config.yaml
hidden_size: 384
num_attention_heads: 6
head_dim: 64
hidden_act: "swiglu"
norm: "rmsnorm"
norm_place: "pre"
bias: "none"
parallel_block: false
init: "normal"
init_std_qkv: 0.0401
init_std_o: 0.0401
decay_fraction: 0.661
decay_shape: "linear"
final_lr_fraction: 0.05
batch_tokens: 262144
Each number is 200 + 30 x the weight over the matrix's rms, rounded and kept within 0 to 999. Layers, rows and columns count from 0.

# layer 10 MLP gate, 1024x384, rms 0.171, rows 131-185, columns 0-127
105,188,186,166,230,208,183,184,172,234,222,173,201,164,163,178,208,211,207,191,223,175,187,183,205,210,150,215,188,199,165,151,184,233,166,170,225,208,190,191,162,224,190,195,186,192,168,252,234,156,230,236,145,215,189,207,199,149,174,218,212,197,191,218,209,203,258,218,186,179,178,168,222,204,204,200,189,165,214,208,196,178,237,175,170,212,191,238,225,214,186,177,167,248,224,195,176,189,173,213,235,222,199,237,216,248,297,169,178,170,238,192,211,222,194,238,157,173,177,202,250,190,182,231,184,239,204,215
199,257,261,160,173,180,197,192,240,222,215,193,212,180,197,229,228,202,227,167,228,223,184,193,202,150,168,182,245,219,215,248,223,196,233,109,189,231,200,241,196,161,198,165,223,173,148,249,206,157,198,204,205,167,143,173,147,206,252,169,211,195,161,234,197,258,275,230,264,205,192,179,176,172,163,229,248,196,211,249,171,146,188,201,170,179,238,185,222,174,193,199,200,221,181,261,240,200,233,207,255,248,198,167,228,198,198,204,257,191,212,179,173,173,256,232,244,194,175,155,198,202,223,161,169,257,223,168
232,218,204,141,254,188,200,162,235,295,230,194,189,150,182,130,194,171,208,185,226,195,243,172,228,196,180,206,172,157,221,247,245,202,200,201,202,162,206,199,112,206,224,198,189,169,160,255,188,224,196,253,200,164,272,221,182,179,215,212,207,204,236,222,149,185,245,150,186,228,199,210,153,201,233,182,179,195,204,171,158,250,216,178,191,208,161,173,157,263,200,221,224,177,204,275,209,208,152,159,162,251,257,195,235,193,225,198,178,207,239,226,220,237,199,159,237,214,182,139,191,188,172,231,192,169,219,252
169,209,172,204,228,231,202,213,229,195,193,192,258,227,168,125,237,196,207,215,211,172,156,161,194,205,173,220,148,183,192,204,212,229,199,208,216,215,196,235,243,178,181,216,176,201,196,191,138,188,212,224,234,205,221,197,209,245,139,171,233,222,206,249,229,233,213,184,199,269,217,155,189,228,207,145,256,174,263,222,188,197,199,182,238,180,202,181,203,121,200,204,180,210,215,177,143,172,214,222,225,234,254,172,202,251,159,195,198,197,258,173,174,211,170,204,148,245,152,252,217,249,175,182,173,145,200,218
184,215,201,176,221,212,188,215,154,230,185,212,201,174,225,239,169,201,210,175,226,224,159,250,177,185,215,187,199,214,196,143,163,216,190,134,200,233,219,228,195,194,229,247,188,165,219,202,160,208,209,200,174,197,209,236,218,206,191,162,197,219,209,265,174,210,224,189,206,206,189,189,246,157,201,199,137,184,173,238,194,275,218,205,193,206,221,197,246,232,158,203,176,198,181,200,199,233,196,181,222,263,184,210,217,198,211,171,183,233,197,217,216,171,182,230,205,103,203,214,196,215,260,229,215,186,192,201
260,195,172,160,136,192,201,166,187,162,204,205,197,233,181,175,174,204,215,192,215,223,188,178,214,252,200,195,262,208,167,248,192,193,215,160,167,211,219,143,212,178,221,234,244,244,219,201,173,201,232,227,203,197,153,238,214,217,223,164,224,166,236,172,192,164,242,246,230,220,220,215,219,239,212,224,167,226,201,126,180,219,193,217,225,202,193,229,230,225,182,206,103,189,176,211,231,248,237,210,220,143,197,177,210,168,189,150,210,216,223,240,250,224,189,236,217,250,195,191,174,193,224,193,277,225,236,181
216,144,229,199,175,215,174,183,275,166,188,239,230,207,147,233,157,197,217,185,199,213,196,239,216,211,184,180,216,223,226,214,187,227,163,184,163,168,175,203,173,169,237,214,188,155,201,188,174,194,206,252,190,229,194,253,182,205,186,228,228,182,180,221,252,160,214,205,196,187,149,214,188,183,217,230,218,195,213,241,193,162,189,178,191,222,173,206,198,118,171,259,216,226,278,173,164,166,213,225,152,178,216,157,202,172,151,229,213,180,237,123,193,232,210,209,215,155,248,185,215,206,177,203,186,187,151,159
206,193,273,176,221,163,207,183,185,192,230,210,155,206,193,163,157,192,211,162,195,225,184,228,195,248,283,174,196,233,227,163,171,179,272,164,227,268,134,217,155,210,158,197,246,197,193,203,179,227,222,251,193,182,137,122,268,270,152,143,198,244,193,181,199,249,201,210,184,197,185,224,198,185,199,193,204,178,203,201,203,220,199,173,193,172,214,181,219,146,205,252,222,214,213,183,191,209,183,223,163,149,166,172,195,225,200,179,161,217,237,182,217,193,259,252,221,201,195,213,206,185,132,189,198,188,169,193
169,199,233,175,202,196,170,211,217,248,210,170,234,179,156,209,206,231,214,263,165,172,224,262,176,194,163,169,178,195,184,198,191,197,239,173,211,190,161,205,134,195,217,158,205,208,244,187,129,179,223,178,172,218,180,185,192,172,208,196,163,142,195,164,152,184,217,204,229,195,241,176,261,183,192,208,194,235,198,174,208,145,222,209,139,206,235,244,132,109,203,261,136,218,126,175,238,222,207,199,193,233,186,202,179,205,207,209,172,148,175,253,180,200,173,196,190,243,182,162,204,221,236,237,187,164,208,150
214,193,225,145,176,241,158,205,229,204,222,185,178,202,221,204,194,227,187,241,194,253,160,204,198,206,171,221,150,198,223,213,233,163,207,112,218,154,218,238,177,213,187,264,207,167,194,205,253,185,276,212,130,173,202,211,199,153,205,185,209,219,183,240,147,227,196,181,200,247,231,229,174,205,241,192,207,223,197,145,205,226,227,186,236,196,272,178,249,222,193,192,184,171,223,206,229,181,172,200,199,141,160,150,203,210,217,183,241,217,154,211,234,215,212,213,229,204,212,204,172,168,229,163,209,236,172,251
164,250,178,219,176,218,210,150,213,189,173,205,206,254,169,222,244,204,219,232,177,239,196,187,244,230,213,283,199,271,188,210,127,168,194,224,197,169,211,191,278,172,196,194,204,208,206,158,192,151,203,196,214,210,198,229,224,229,192,145,170,218,188,177,197,197,186,271,255,204,133,140,191,164,204,210,180,171,185,232,210,194,227,195,238,177,143,212,204,184,220,168,168,247,179,233,228,238,219,254,174,259,201,191,175,205,216,182,273,216,228,257,183,246,200,189,192,201,170,201,170,243,233,219,232,177,218,174
183,178,153,257,192,216,182,197,231,212,182,212,209,222,213,195,208,214,177,200,129,167,198,147,173,208,173,197,218,198,234,211,235,143,200,182,171,151,185,173,222,251,183,198,202,177,175,185,177,153,187,184,195,189,164,197,231,169,176,209,241,224,181,188,209,197,182,235,216,155,147,233,230,188,149,170,208,169,210,180,239,197,214,223,140,135,186,217,200,157,222,175,210,198,190,233,207,189,212,214,203,181,178,215,278,226,206,196,192,185,226,204,203,178,191,219,194,189,220,162,260,220,222,189,167,197,171,174
203,208,199,178,217,200,186,212,223,188,188,195,207,215,265,223,189,195,210,215,228,193,139,230,218,202,160,212,205,172,180,220,180,196,156,209,163,205,220,184,122,210,198,121,176,246,213,220,223,153,203,186,192,238,182,198,212,194,173,177,166,203,211,193,183,179,236,202,191,221,184,207,247,214,203,193,228,202,249,203,206,209,222,232,196,161,211,221,152,170,216,229,210,239,183,268,190,150,209,251,203,213,158,185,166,184,190,210,178,182,193,196,266,233,202,212,190,235,118,151,212,201,194,222,202,175,209,199
193,243,207,215,210,176,211,193,182,189,215,116,150,206,215,189,276,208,241,222,233,188,159,189,194,217,175,202,224,167,184,194,214,207,146,238,174,207,223,241,204,192,203,154,192,207,204,232,219,165,190,160,189,205,193,190,200,186,173,221,130,250,241,161,219,183,231,240,240,191,188,165,204,244,170,159,186,244,161,155,240,232,183,225,228,165,141,258,186,168,189,212,217,184,171,214,185,179,236,177,204,187,216,221,156,197,183,198,212,229,208,218,189,212,196,205,187,240,226,209,207,153,181,163,209,146,204,210
220,168,201,194,232,185,234,245,249,179,204,144,255,157,152,200,182,204,189,196,238,172,219,164,200,198,136,185,203,175,226,199,217,213,198,209,216,223,199,242,150,189,155,196,224,207,187,210,161,261,159,201,213,216,194,244,276,261,203,236,180,204,168,203,223,173,234,157,216,172,149,204,244,218,222,176,252,217,184,208,176,229,175,194,178,181,226,163,159,259,220,262,237,192,177,194,168,197,232,196,203,202,233,147,215,207,168,187,193,179,205,191,190,225,170,194,196,163,161,215,201,245,170,253,217,167,188,203
213,185,167,233,249,226,215,253,182,236,222,191,155,158,144,191,181,190,223,218,236,161,218,184,190,229,213,191,226,172,182,223,190,202,151,182,180,200,162,215,184,164,254,176,254,184,206,142,193,145,145,184,181,173,263,199,249,171,167,199,180,197,161,214,227,157,209,229,194,231,148,138,179,224,130,228,223,230,199,211,188,186,199,187,177,130,227,214,189,206,143,229,188,214,135,203,257,186,185,158,210,230,188,228,208,119,173,188,226,251,207,239,181,176,191,230,218,206,214,175,212,194,220,188,139,211,171,270
180,235,201,162,175,167,197,161,243,191,228,173,155,211,195,197,232,201,239,202,166,198,167,200,192,195,214,173,249,175,181,113,179,214,168,232,209,171,235,168,198,253,205,205,187,164,165,223,195,160,196,242,189,189,244,188,204,172,206,201,197,205,201,231,188,174,243,236,164,225,192,193,188,207,238,197,148,252,178,171,223,217,159,202,206,224,190,192,200,207,134,185,204,237,179,245,207,193,196,159,178,162,216,164,208,217,271,217,223,215,196,215,258,171,182,222,210,186,225,184,184,203,241,160,205,182,238,159
211,242,167,157,171,204,210,194,164,219,196,156,228,217,253,185,234,220,195,158,194,259,239,199,164,204,206,179,208,170,232,194,177,235,165,234,175,202,190,198,176,188,104,215,167,175,210,196,221,257,188,219,229,199,124,215,176,227,192,235,208,153,234,194,205,166,155,197,181,200,139,216,125,238,209,205,180,177,201,208,189,160,174,184,188,260,204,202,291,213,207,211,183,186,199,239,204,216,183,146,215,191,215,213,183,262,200,243,166,228,218,198,231,216,183,235,245,224,121,209,218,213,186,147,227,238,199,219
176,205,213,205,197,208,161,184,220,200,238,202,237,212,205,159,265,203,212,258,187,193,197,157,202,205,227,185,161,198,175,222,182,226,233,148,212,182,188,172,166,218,236,246,220,189,212,220,167,249,195,232,202,183,194,279,193,198,212,203,210,157,199,192,213,200,135,227,132,195,201,239,223,196,158,145,168,219,198,214,169,197,211,173,183,227,275,197,216,216,167,210,148,184,200,188,164,205,204,208,189,171,187,192,200,311,173,191,209,231,203,268,186,172,254,224,190,172,223,243,183,180,186,185,190,270,176,209
207,199,192,218,245,163,244,193,216,157,182,189,166,225,232,277,203,222,208,169,181,194,228,222,222,208,198,114,223,223,194,128,164,183,198,246,172,205,257,239,213,220,280,170,240,206,239,181,190,259,207,226,240,228,208,210,268,231,154,217,190,199,178,203,179,186,190,233,154,231,255,170,176,269,154,190,224,202,193,148,199,220,176,144,236,242,219,180,218,205,227,165,213,281,209,184,203,149,248,167,197,234,206,220,159,223,180,198,204,198,259,196,150,229,263,182,244,193,186,201,205,238,229,219,207,185,170,188
185,232,238,230,198,189,167,228,207,200,201,216,227,159,250,167,192,217,281,235,149,198,196,237,244,213,230,168,253,183,202,219,188,254,160,229,201,181,204,171,252,229,142,215,166,206,234,253,157,186,194,112,159,213,178,187,218,198,185,217,195,140,210,148,220,207,234,235,187,209,125,203,213,220,223,251,212,187,201,198,216,183,203,253,163,205,120,208,228,193,229,207,235,202,204,237,212,186,204,175,199,206,158,166,210,176,209,205,205,108,191,194,259,237,219,188,207,176,203,199,223,264,165,255,230,226,242,220
201,197,256,212,212,185,178,238,170,242,198,198,206,236,197,193,215,190,154,230,179,187,209,199,151,229,205,197,192,236,166,222,163,133,212,262,195,178,209,180,178,231,216,190,166,192,209,222,189,238,184,224,172,209,193,222,166,225,195,253,174,143,201,160,196,191,197,201,180,202,164,198,174,176,221,222,151,182,172,222,198,165,246,191,213,246,202,147,216,200,177,162,223,216,202,196,198,165,213,222,215,263,224,240,163,234,211,226,233,216,234,213,157,151,211,154,163,208,230,197,244,226,206,161,223,251,243,202
208,156,198,166,214,201,168,232,207,229,237,176,243,219,240,174,179,234,151,201,176,197,218,201,203,252,205,188,228,219,158,159,169,227,212,151,244,192,202,238,210,207,181,194,184,225,180,228,219,182,196,180,192,170,179,253,167,234,198,123,196,250,168,159,249,193,186,217,214,197,231,201,196,135,192,207,177,145,206,208,175,210,225,232,188,167,175,194,215,193,189,193,193,176,233,219,205,168,175,203,192,242,202,189,150,218,134,224,177,251,175,207,273,181,258,201,243,207,212,195,207,179,242,240,228,149,254,211
172,204,180,204,144,204,213,255,178,165,189,216,161,197,213,216,169,203,203,183,192,192,175,208,190,163,219,201,137,179,194,251,233,225,133,212,182,164,183,170,207,226,193,154,242,183,195,210,215,251,217,190,241,156,176,170,166,243,137,195,174,260,231,212,203,146,216,202,157,221,174,220,260,160,171,181,194,187,194,169,198,207,191,194,233,182,246,185,180,186,200,173,178,169,193,200,196,205,238,182,211,253,144,214,215,168,185,172,200,196,229,149,219,228,180,229,172,176,203,203,207,148,140,240,103,159,203,176
200,205,210,233,254,230,247,261,172,202,210,163,212,222,233,186,242,173,251,162,251,201,219,265,164,235,224,160,199,185,142,177,161,209,219,204,188,214,171,212,197,156,223,187,190,231,219,206,225,217,216,230,196,211,186,138,209,205,143,177,182,279,197,175,227,192,193,196,193,237,184,228,178,252,218,165,187,188,211,214,253,232,216,214,207,188,208,221,153,237,152,213,156,205,242,209,197,201,156,225,185,154,177,182,245,228,222,228,189,191,188,183,215,233,212,245,269,181,157,219,180,204,233,199,198,113,182,199
175,212,229,185,244,177,157,199,215,179,182,167,226,153,229,178,205,209,272,154,216,218,221,171,183,206,132,167,274,213,201,241,237,187,176,226,243,244,190,195,249,247,152,167,214,217,202,214,190,185,186,138,187,264,169,225,170,201,222,245,200,217,180,195,186,168,182,208,231,205,203,206,149,231,226,148,129,239,197,197,167,205,216,188,209,219,190,222,205,191,180,139,168,263,185,268,224,201,169,114,207,201,190,172,192,247,213,185,145,202,185,151,207,173,191,212,190,166,219,236,227,172,215,141,227,206,147,183
217,187,203,242,164,231,218,220,218,231,187,192,212,224,198,177,178,144,183,197,167,183,184,189,182,230,182,234,225,188,241,184,224,223,176,176,214,165,230,156,197,198,192,168,172,204,183,169,142,197,184,172,206,166,222,196,179,266,184,255,155,213,200,147,221,205,194,174,209,228,215,181,193,203,215,223,199,148,171,197,249,168,199,207,222,245,186,259,258,225,226,163,212,234,120,149,190,170,229,179,201,171,137,206,228,246,227,175,234,186,225,220,230,177,216,189,196,203,215,159,234,185,195,184,201,191,205,229
182,263,221,216,181,218,192,189,216,194,245,258,266,264,193,136,191,180,223,205,192,207,181,221,209,183,181,221,217,137,222,164,220,242,168,171,180,193,183,169,207,256,222,212,171,157,174,173,135,194,182,182,246,229,198,258,217,206,223,234,243,202,226,210,214,187,209,216,151,174,154,272,223,209,231,238,219,195,219,225,195,215,202,180,147,227,207,179,252,243,209,182,160,183,186,185,214,204,228,166,205,172,232,158,200,237,170,190,246,210,227,230,186,202,207,187,173,206,163,171,210,181,221,246,202,226,195,202
186,238,237,197,189,187,220,174,231,199,185,227,195,191,230,210,179,158,189,201,224,213,170,216,197,184,241,235,211,165,216,181,171,179,216,177,115,208,246,200,111,219,250,250,205,182,132,167,139,206,216,149,211,188,217,165,189,164,140,197,223,230,241,204,188,198,146,188,191,205,158,194,178,158,189,170,225,214,225,192,202,182,206,120,190,213,223,181,179,181,250,239,211,185,229,177,236,184,178,222,125,166,220,233,162,173,155,216,160,195,170,169,219,185,201,193,219,205,218,182,190,169,212,186,174,251,180,206
201,224,237,220,228,199,223,193,200,183,213,229,185,217,277,206,215,206,196,201,176,213,179,163,176,182,213,231,154,196,197,203,166,204,230,224,237,186,229,232,229,216,152,250,204,205,171,195,212,189,206,202,191,258,215,194,229,178,208,187,189,196,262,220,176,173,219,193,207,184,205,225,157,191,199,210,173,195,159,233,208,172,183,182,206,214,233,228,216,205,179,195,267,132,244,149,210,171,243,211,145,199,181,126,250,210,145,243,219,203,188,185,154,207,272,191,262,171,159,178,239,205,191,225,171,247,158,217
171,184,166,175,218,188,202,205,155,215,211,174,169,186,203,199,191,232,209,186,265,170,204,224,196,240,194,164,217,191,165,155,220,188,249,141,208,215,176,163,158,203,237,124,209,233,224,229,254,183,201,216,212,179,201,284,238,209,206,199,187,206,250,169,195,196,134,206,247,235,177,199,162,229,176,168,180,226,232,175,173,155,201,257,207,227,208,207,242,165,212,242,196,217,231,200,171,219,218,153,145,138,196,212,179,145,204,194,196,230,204,169,203,218,240,193,198,202,181,272,139,187,229,193,176,147,213,190
205,159,199,198,215,249,258,191,167,228,182,194,208,246,218,177,188,190,199,168,192,180,148,209,211,206,183,173,144,180,200,181,213,183,199,220,166,197,173,185,180,187,193,182,212,163,200,187,211,195,218,181,212,209,211,214,168,154,178,186,238,185,158,217,209,218,202,217,160,168,218,215,212,193,208,175,193,188,175,186,172,156,216,276,105,165,223,188,231,212,160,209,203,249,199,153,196,207,227,191,188,221,166,225,246,152,190,170,177,214,213,206,188,202,221,170,187,246,204,213,180,212,215,205,177,231,251,195
201,167,165,144,222,218,114,167,193,237,155,189,257,196,182,224,198,298,100,214,190,186,240,215,174,214,207,183,233,175,222,196,189,195,191,190,271,185,144,226,201,208,202,247,216,213,207,203,213,234,226,197,240,168,192,275,254,192,211,228,212,132,188,176,214,208,168,207,241,174,196,227,149,193,172,176,191,176,176,248,247,163,269,224,200,277,187,248,150,178,139,226,177,192,239,178,219,202,163,215,174,228,223,204,211,166,241,245,185,208,228,238,256,185,148,138,219,162,238,224,181,198,217,210,196,218,230,197
199,161,145,190,193,192,162,206,189,206,198,222,191,167,146,186,243,218,194,178,161,202,174,199,206,209,223,130,196,235,224,264,193,243,237,219,163,191,207,194,230,228,197,218,173,175,186,229,184,183,239,177,185,213,184,252,223,193,160,157,191,150,196,185,211,155,224,186,214,184,222,179,195,173,218,227,223,198,227,196,212,205,175,160,202,244,224,227,194,198,203,270,238,208,210,150,240,189,153,253,174,183,196,223,198,198,211,226,169,163,196,256,227,263,232,163,220,190,171,223,212,154,263,199,260,242,255,261
204,187,237,224,237,227,197,148,187,222,216,218,179,167,221,175,212,206,203,236,194,142,151,194,206,241,193,180,225,145,203,189,156,204,155,201,225,164,194,211,185,220,171,178,248,221,220,198,202,182,190,222,184,190,232,270,137,170,127,213,195,169,195,191,167,190,202,227,133,191,176,153,227,176,174,139,200,174,161,187,205,173,255,220,182,175,183,190,201,175,174,149,271,191,201,203,227,169,187,222,212,166,237,173,211,156,172,172,206,180,180,265,190,173,174,183,207,185,161,222,224,182,185,218,177,181,137,221
210,226,205,136,247,167,158,193,217,194,206,191,144,228,211,168,148,129,222,217,211,199,169,194,208,200,221,209,206,228,191,225,200,239,187,196,167,226,150,227,214,189,205,195,200,173,162,184,145,210,197,226,191,181,177,174,193,225,149,148,218,233,223,200,160,176,229,261,189,175,219,191,200,204,210,183,174,225,201,205,176,204,212,180,197,184,214,201,206,163,185,187,177,234,209,161,233,170,188,184,236,199,250,173,241,169,234,211,183,277,145,188,187,174,195,154,200,249,251,214,146,141,216,180,181,251,166,212
197,229,226,192,245,215,161,158,216,195,215,226,232,208,194,223,266,228,182,241,254,141,200,222,220,293,156,187,170,150,215,241,233,221,203,216,179,160,196,208,190,205,201,203,165,163,167,198,145,215,241,215,224,163,229,177,231,202,171,198,162,205,176,200,248,170,199,202,181,240,176,185,198,200,176,205,167,212,209,159,170,200,227,211,178,247,201,154,190,158,176,193,145,151,201,235,241,194,207,227,220,162,250,156,188,193,210,232,213,171,246,202,230,148,194,222,213,206,192,195,178,256,196,206,205,216,250,158
191,202,278,200,236,204,197,176,215,218,195,221,237,213,195,143,216,181,197,236,184,148,169,217,231,163,181,226,185,220,165,181,220,240,168,194,197,198,225,171,183,230,193,187,164,173,232,181,177,189,160,215,175,189,196,205,222,221,204,211,171,170,226,229,167,247,202,232,178,201,166,177,245,196,241,168,182,224,204,212,226,258,187,174,235,193,198,224,222,266,192,171,185,218,167,231,205,215,198,193,202,219,226,237,165,173,197,176,230,172,211,199,245,171,231,195,165,223,188,180,147,161,150,220,226,246,209,196
213,192,237,173,194,215,129,147,115,216,203,200,182,177,185,212,236,164,255,200,200,248,192,201,186,197,175,197,196,185,190,193,179,180,167,266,185,217,194,195,177,200,189,186,226,183,192,208,196,188,161,206,202,225,174,246,200,144,231,213,205,146,173,162,172,138,235,188,233,160,180,176,203,207,234,220,208,217,213,200,195,236,178,177,186,225,166,183,237,245,152,189,215,227,184,234,231,143,227,192,260,176,196,199,229,176,192,196,169,193,183,177,208,246,199,194,205,191,177,244,214,245,224,221,224,188,203,145
120,153,155,181,201,225,129,235,197,191,200,178,202,210,198,185,200,178,206,253,222,185,181,193,202,225,171,179,211,230,178,233,159,182,177,210,134,171,214,235,148,190,166,160,210,221,188,177,175,240,225,176,189,186,227,226,151,190,148,227,176,245,232,242,200,191,213,259,212,194,168,189,241,212,179,214,198,185,135,181,190,247,227,242,160,241,232,190,234,208,178,232,203,230,201,225,176,199,203,213,244,199,209,178,239,196,163,214,224,178,154,182,210,267,165,212,222,182,256,218,181,175,181,158,236,197,237,224
201,207,196,209,132,167,219,177,202,156,215,183,206,169,173,127,191,218,167,219,206,196,207,185,229,201,195,246,162,137,198,204,165,185,219,181,193,218,217,221,213,176,157,149,183,220,203,231,196,193,214,198,153,217,271,132,199,240,212,189,214,220,234,190,170,186,153,212,221,186,236,154,245,203,251,170,208,198,231,174,210,204,215,148,246,159,160,242,209,232,200,220,187,180,174,241,203,202,178,216,186,198,164,214,218,194,161,146,197,298,201,172,208,195,228,211,198,203,174,223,250,184,211,193,194,230,223,209
192,212,196,201,169,145,222,196,196,274,259,233,195,220,167,180,193,157,199,221,226,189,225,238,208,207,197,248,246,170,122,221,203,174,171,190,156,208,178,202,186,177,135,172,185,178,194,192,243,222,203,234,200,156,191,239,229,205,189,239,227,200,209,158,183,239,187,188,214,208,198,205,204,205,160,198,210,255,189,203,204,208,177,202,148,230,213,207,174,144,204,210,192,163,206,212,203,163,231,221,194,244,235,209,217,128,175,203,126,190,163,204,186,218,193,191,205,257,194,171,181,191,182,202,244,188,172,180
168,231,224,181,189,191,143,204,213,217,166,153,231,211,134,213,183,222,214,206,242,154,234,222,205,173,210,285,260,222,169,151,179,191,128,209,188,233,257,235,217,169,215,210,214,200,166,186,209,209,218,207,163,234,178,220,225,226,181,172,188,215,237,198,223,229,208,208,240,197,150,202,227,180,210,244,123,156,253,183,260,265,223,246,182,222,244,223,175,233,158,200,171,226,196,198,221,185,186,207,244,199,201,200,212,194,174,200,221,157,174,235,214,162,193,234,187,240,208,236,170,202,192,169,208,201,241,186
193,172,182,208,170,210,178,161,217,222,230,237,161,224,181,191,209,204,180,203,186,178,202,206,217,200,187,186,197,199,185,203,176,194,227,194,210,174,199,224,138,227,150,253,183,159,163,217,182,141,156,200,237,202,179,224,192,204,190,248,176,240,180,206,230,154,199,154,204,170,196,188,268,162,191,240,178,219,188,225,263,181,196,246,185,245,200,158,231,171,219,179,148,176,207,194,226,244,238,221,264,169,164,233,241,174,183,221,174,179,163,228,213,94,208,195,211,218,152,205,233,227,243,230,199,168,233,204
135,206,163,182,230,220,211,226,213,173,161,248,217,170,198,170,239,182,124,184,184,161,253,192,181,174,162,190,173,195,202,208,199,167,158,258,177,140,204,218,159,152,129,190,174,209,169,213,229,135,247,228,173,205,162,188,224,170,177,190,196,232,220,203,201,213,245,231,192,161,183,217,197,169,208,198,223,188,201,214,189,159,143,224,212,198,203,236,237,192,224,163,170,247,224,161,197,197,210,146,240,197,209,218,187,164,230,142,203,198,169,227,164,231,226,243,202,154,207,203,211,220,218,209,195,181,212,163
190,169,201,275,196,163,191,196,183,203,227,252,223,189,186,191,244,251,195,194,246,175,214,193,210,233,234,213,206,180,166,216,224,201,213,187,207,152,230,209,210,162,191,159,237,217,191,202,210,181,219,210,102,252,211,268,171,194,203,171,201,203,245,204,190,187,206,198,211,212,214,176,168,195,183,196,154,223,189,218,204,205,197,172,235,169,151,244,197,263,212,212,214,146,206,272,174,277,198,164,252,208,169,170,210,209,163,188,194,206,231,196,152,213,225,270,176,244,146,180,237,209,225,161,200,170,176,185
156,155,204,216,161,175,165,220,244,191,200,190,176,206,182,221,179,199,200,181,175,157,188,143,141,200,186,185,231,163,214,260,214,183,225,208,234,200,221,159,217,215,187,222,153,217,211,210,221,207,214,156,193,219,197,243,196,256,178,207,191,246,220,128,199,174,233,226,254,220,165,151,214,217,218,185,170,190,175,205,190,200,201,208,149,194,181,177,192,184,208,172,155,172,169,146,191,191,224,231,173,217,161,196,217,252,220,203,210,240,157,250,199,231,191,260,170,188,189,206,209,193,231,202,152,225,171,153
188,205,178,169,207,218,213,177,162,230,200,211,226,182,205,199,180,161,178,273,180,176,180,153,187,218,174,195,185,208,217,207,194,153,190,221,241,158,210,156,224,154,215,208,205,197,200,246,153,238,188,218,197,268,197,174,196,207,194,183,180,245,216,217,190,206,220,175,213,210,202,214,213,222,194,228,147,161,184,243,202,182,185,153,162,174,229,222,250,239,256,218,214,202,205,224,205,211,185,220,196,184,204,194,153,187,133,237,238,199,184,162,193,232,221,168,214,194,205,153,202,191,165,147,227,151,208,190
240,201,164,226,282,178,231,151,146,221,189,212,231,185,243,104,158,219,185,232,205,208,140,184,171,225,197,196,164,177,253,251,200,154,197,176,178,256,188,216,201,165,149,135,201,165,234,236,155,175,225,225,259,226,189,167,271,209,205,168,192,211,155,179,226,171,197,234,249,238,177,208,202,210,140,169,142,189,147,240,209,201,182,217,185,215,165,197,158,194,145,186,171,239,268,165,184,170,187,163,216,190,206,210,207,192,215,167,172,223,194,218,196,212,200,184,211,243,180,183,240,206,172,175,203,242,187,216
228,224,143,201,212,236,144,185,241,272,206,177,168,191,155,190,128,234,167,210,217,204,217,191,182,200,189,169,201,202,229,187,199,157,211,221,177,154,182,218,187,198,177,262,194,178,157,178,196,203,194,170,207,227,122,191,194,178,214,224,190,143,206,234,194,179,160,198,186,228,164,207,175,185,175,217,186,215,150,257,189,214,138,171,216,233,213,176,151,222,159,188,182,178,175,161,193,247,226,227,191,211,187,171,183,191,196,176,233,251,190,205,253,269,230,216,206,191,181,261,184,216,230,209,210,218,206,190
187,214,209,156,205,205,165,219,209,196,247,161,231,242,205,188,199,206,213,240,212,226,185,219,221,156,173,133,173,200,267,189,227,163,183,231,213,211,197,214,246,193,238,225,231,225,189,222,220,225,185,196,188,206,278,210,195,237,163,242,168,206,211,188,169,177,219,188,247,236,284,207,163,237,204,231,198,204,175,196,125,186,241,203,220,211,174,192,197,124,189,151,161,223,151,195,222,196,211,212,244,222,239,245,159,180,188,191,193,211,201,186,174,184,180,187,239,171,153,209,153,196,135,176,215,172,211,210
145,156,207,202,165,154,258,216,168,189,142,239,164,249,235,210,183,187,192,165,201,212,200,213,160,219,206,237,234,186,154,164,265,232,194,228,223,206,194,243,231,221,243,219,215,185,251,219,215,215,224,194,182,231,209,195,235,251,231,187,219,248,248,199,191,165,221,203,247,166,187,132,189,239,111,262,178,241,220,256,210,134,198,232,208,255,216,178,155,177,200,180,167,190,221,196,254,227,230,155,199,187,209,152,153,167,237,195,212,162,236,253,238,205,222,224,203,186,169,220,227,229,191,191,222,203,163,180
227,155,175,252,219,187,194,187,167,185,185,225,242,218,235,164,209,175,216,217,207,201,222,182,203,202,173,213,150,229,211,213,187,236,173,186,186,207,160,224,174,203,189,218,227,167,205,227,194,167,192,264,162,214,186,209,232,219,235,246,250,295,170,201,228,251,181,243,188,222,217,223,226,190,151,184,184,158,198,179,150,153,196,192,146,211,180,230,261,169,161,235,179,204,181,254,177,175,213,236,213,224,177,226,172,181,124,189,183,168,222,130,157,204,203,180,257,205,175,178,227,217,206,214,221,211,185,174
151,211,243,257,242,203,216,198,242,132,222,169,212,174,194,212,151,183,181,206,212,131,174,223,234,182,233,224,225,126,194,228,183,162,215,222,231,205,226,233,215,190,287,198,222,167,206,175,164,220,187,164,202,198,213,230,238,173,248,205,184,175,222,194,185,216,155,227,185,167,186,195,231,207,207,218,163,193,211,198,274,224,169,193,175,185,196,205,174,220,220,217,144,158,253,231,167,199,182,255,189,206,179,200,218,166,225,200,214,181,213,176,167,182,164,214,216,204,155,168,209,229,132,217,183,237,194,185
229,216,195,196,213,207,213,188,157,220,172,212,155,185,180,220,216,178,216,221,189,188,163,221,218,199,206,187,166,233,174,227,187,170,205,183,169,175,179,222,193,243,243,217,225,175,191,257,190,229,169,215,242,230,197,209,158,194,131,217,260,235,156,220,208,254,238,183,233,260,169,220,267,215,230,200,141,189,177,193,187,176,207,216,200,237,174,159,163,222,211,225,247,268,178,226,154,189,145,165,168,251,183,228,244,149,200,243,177,223,230,201,192,182,187,180,223,186,230,248,156,200,168,212,149,224,204,264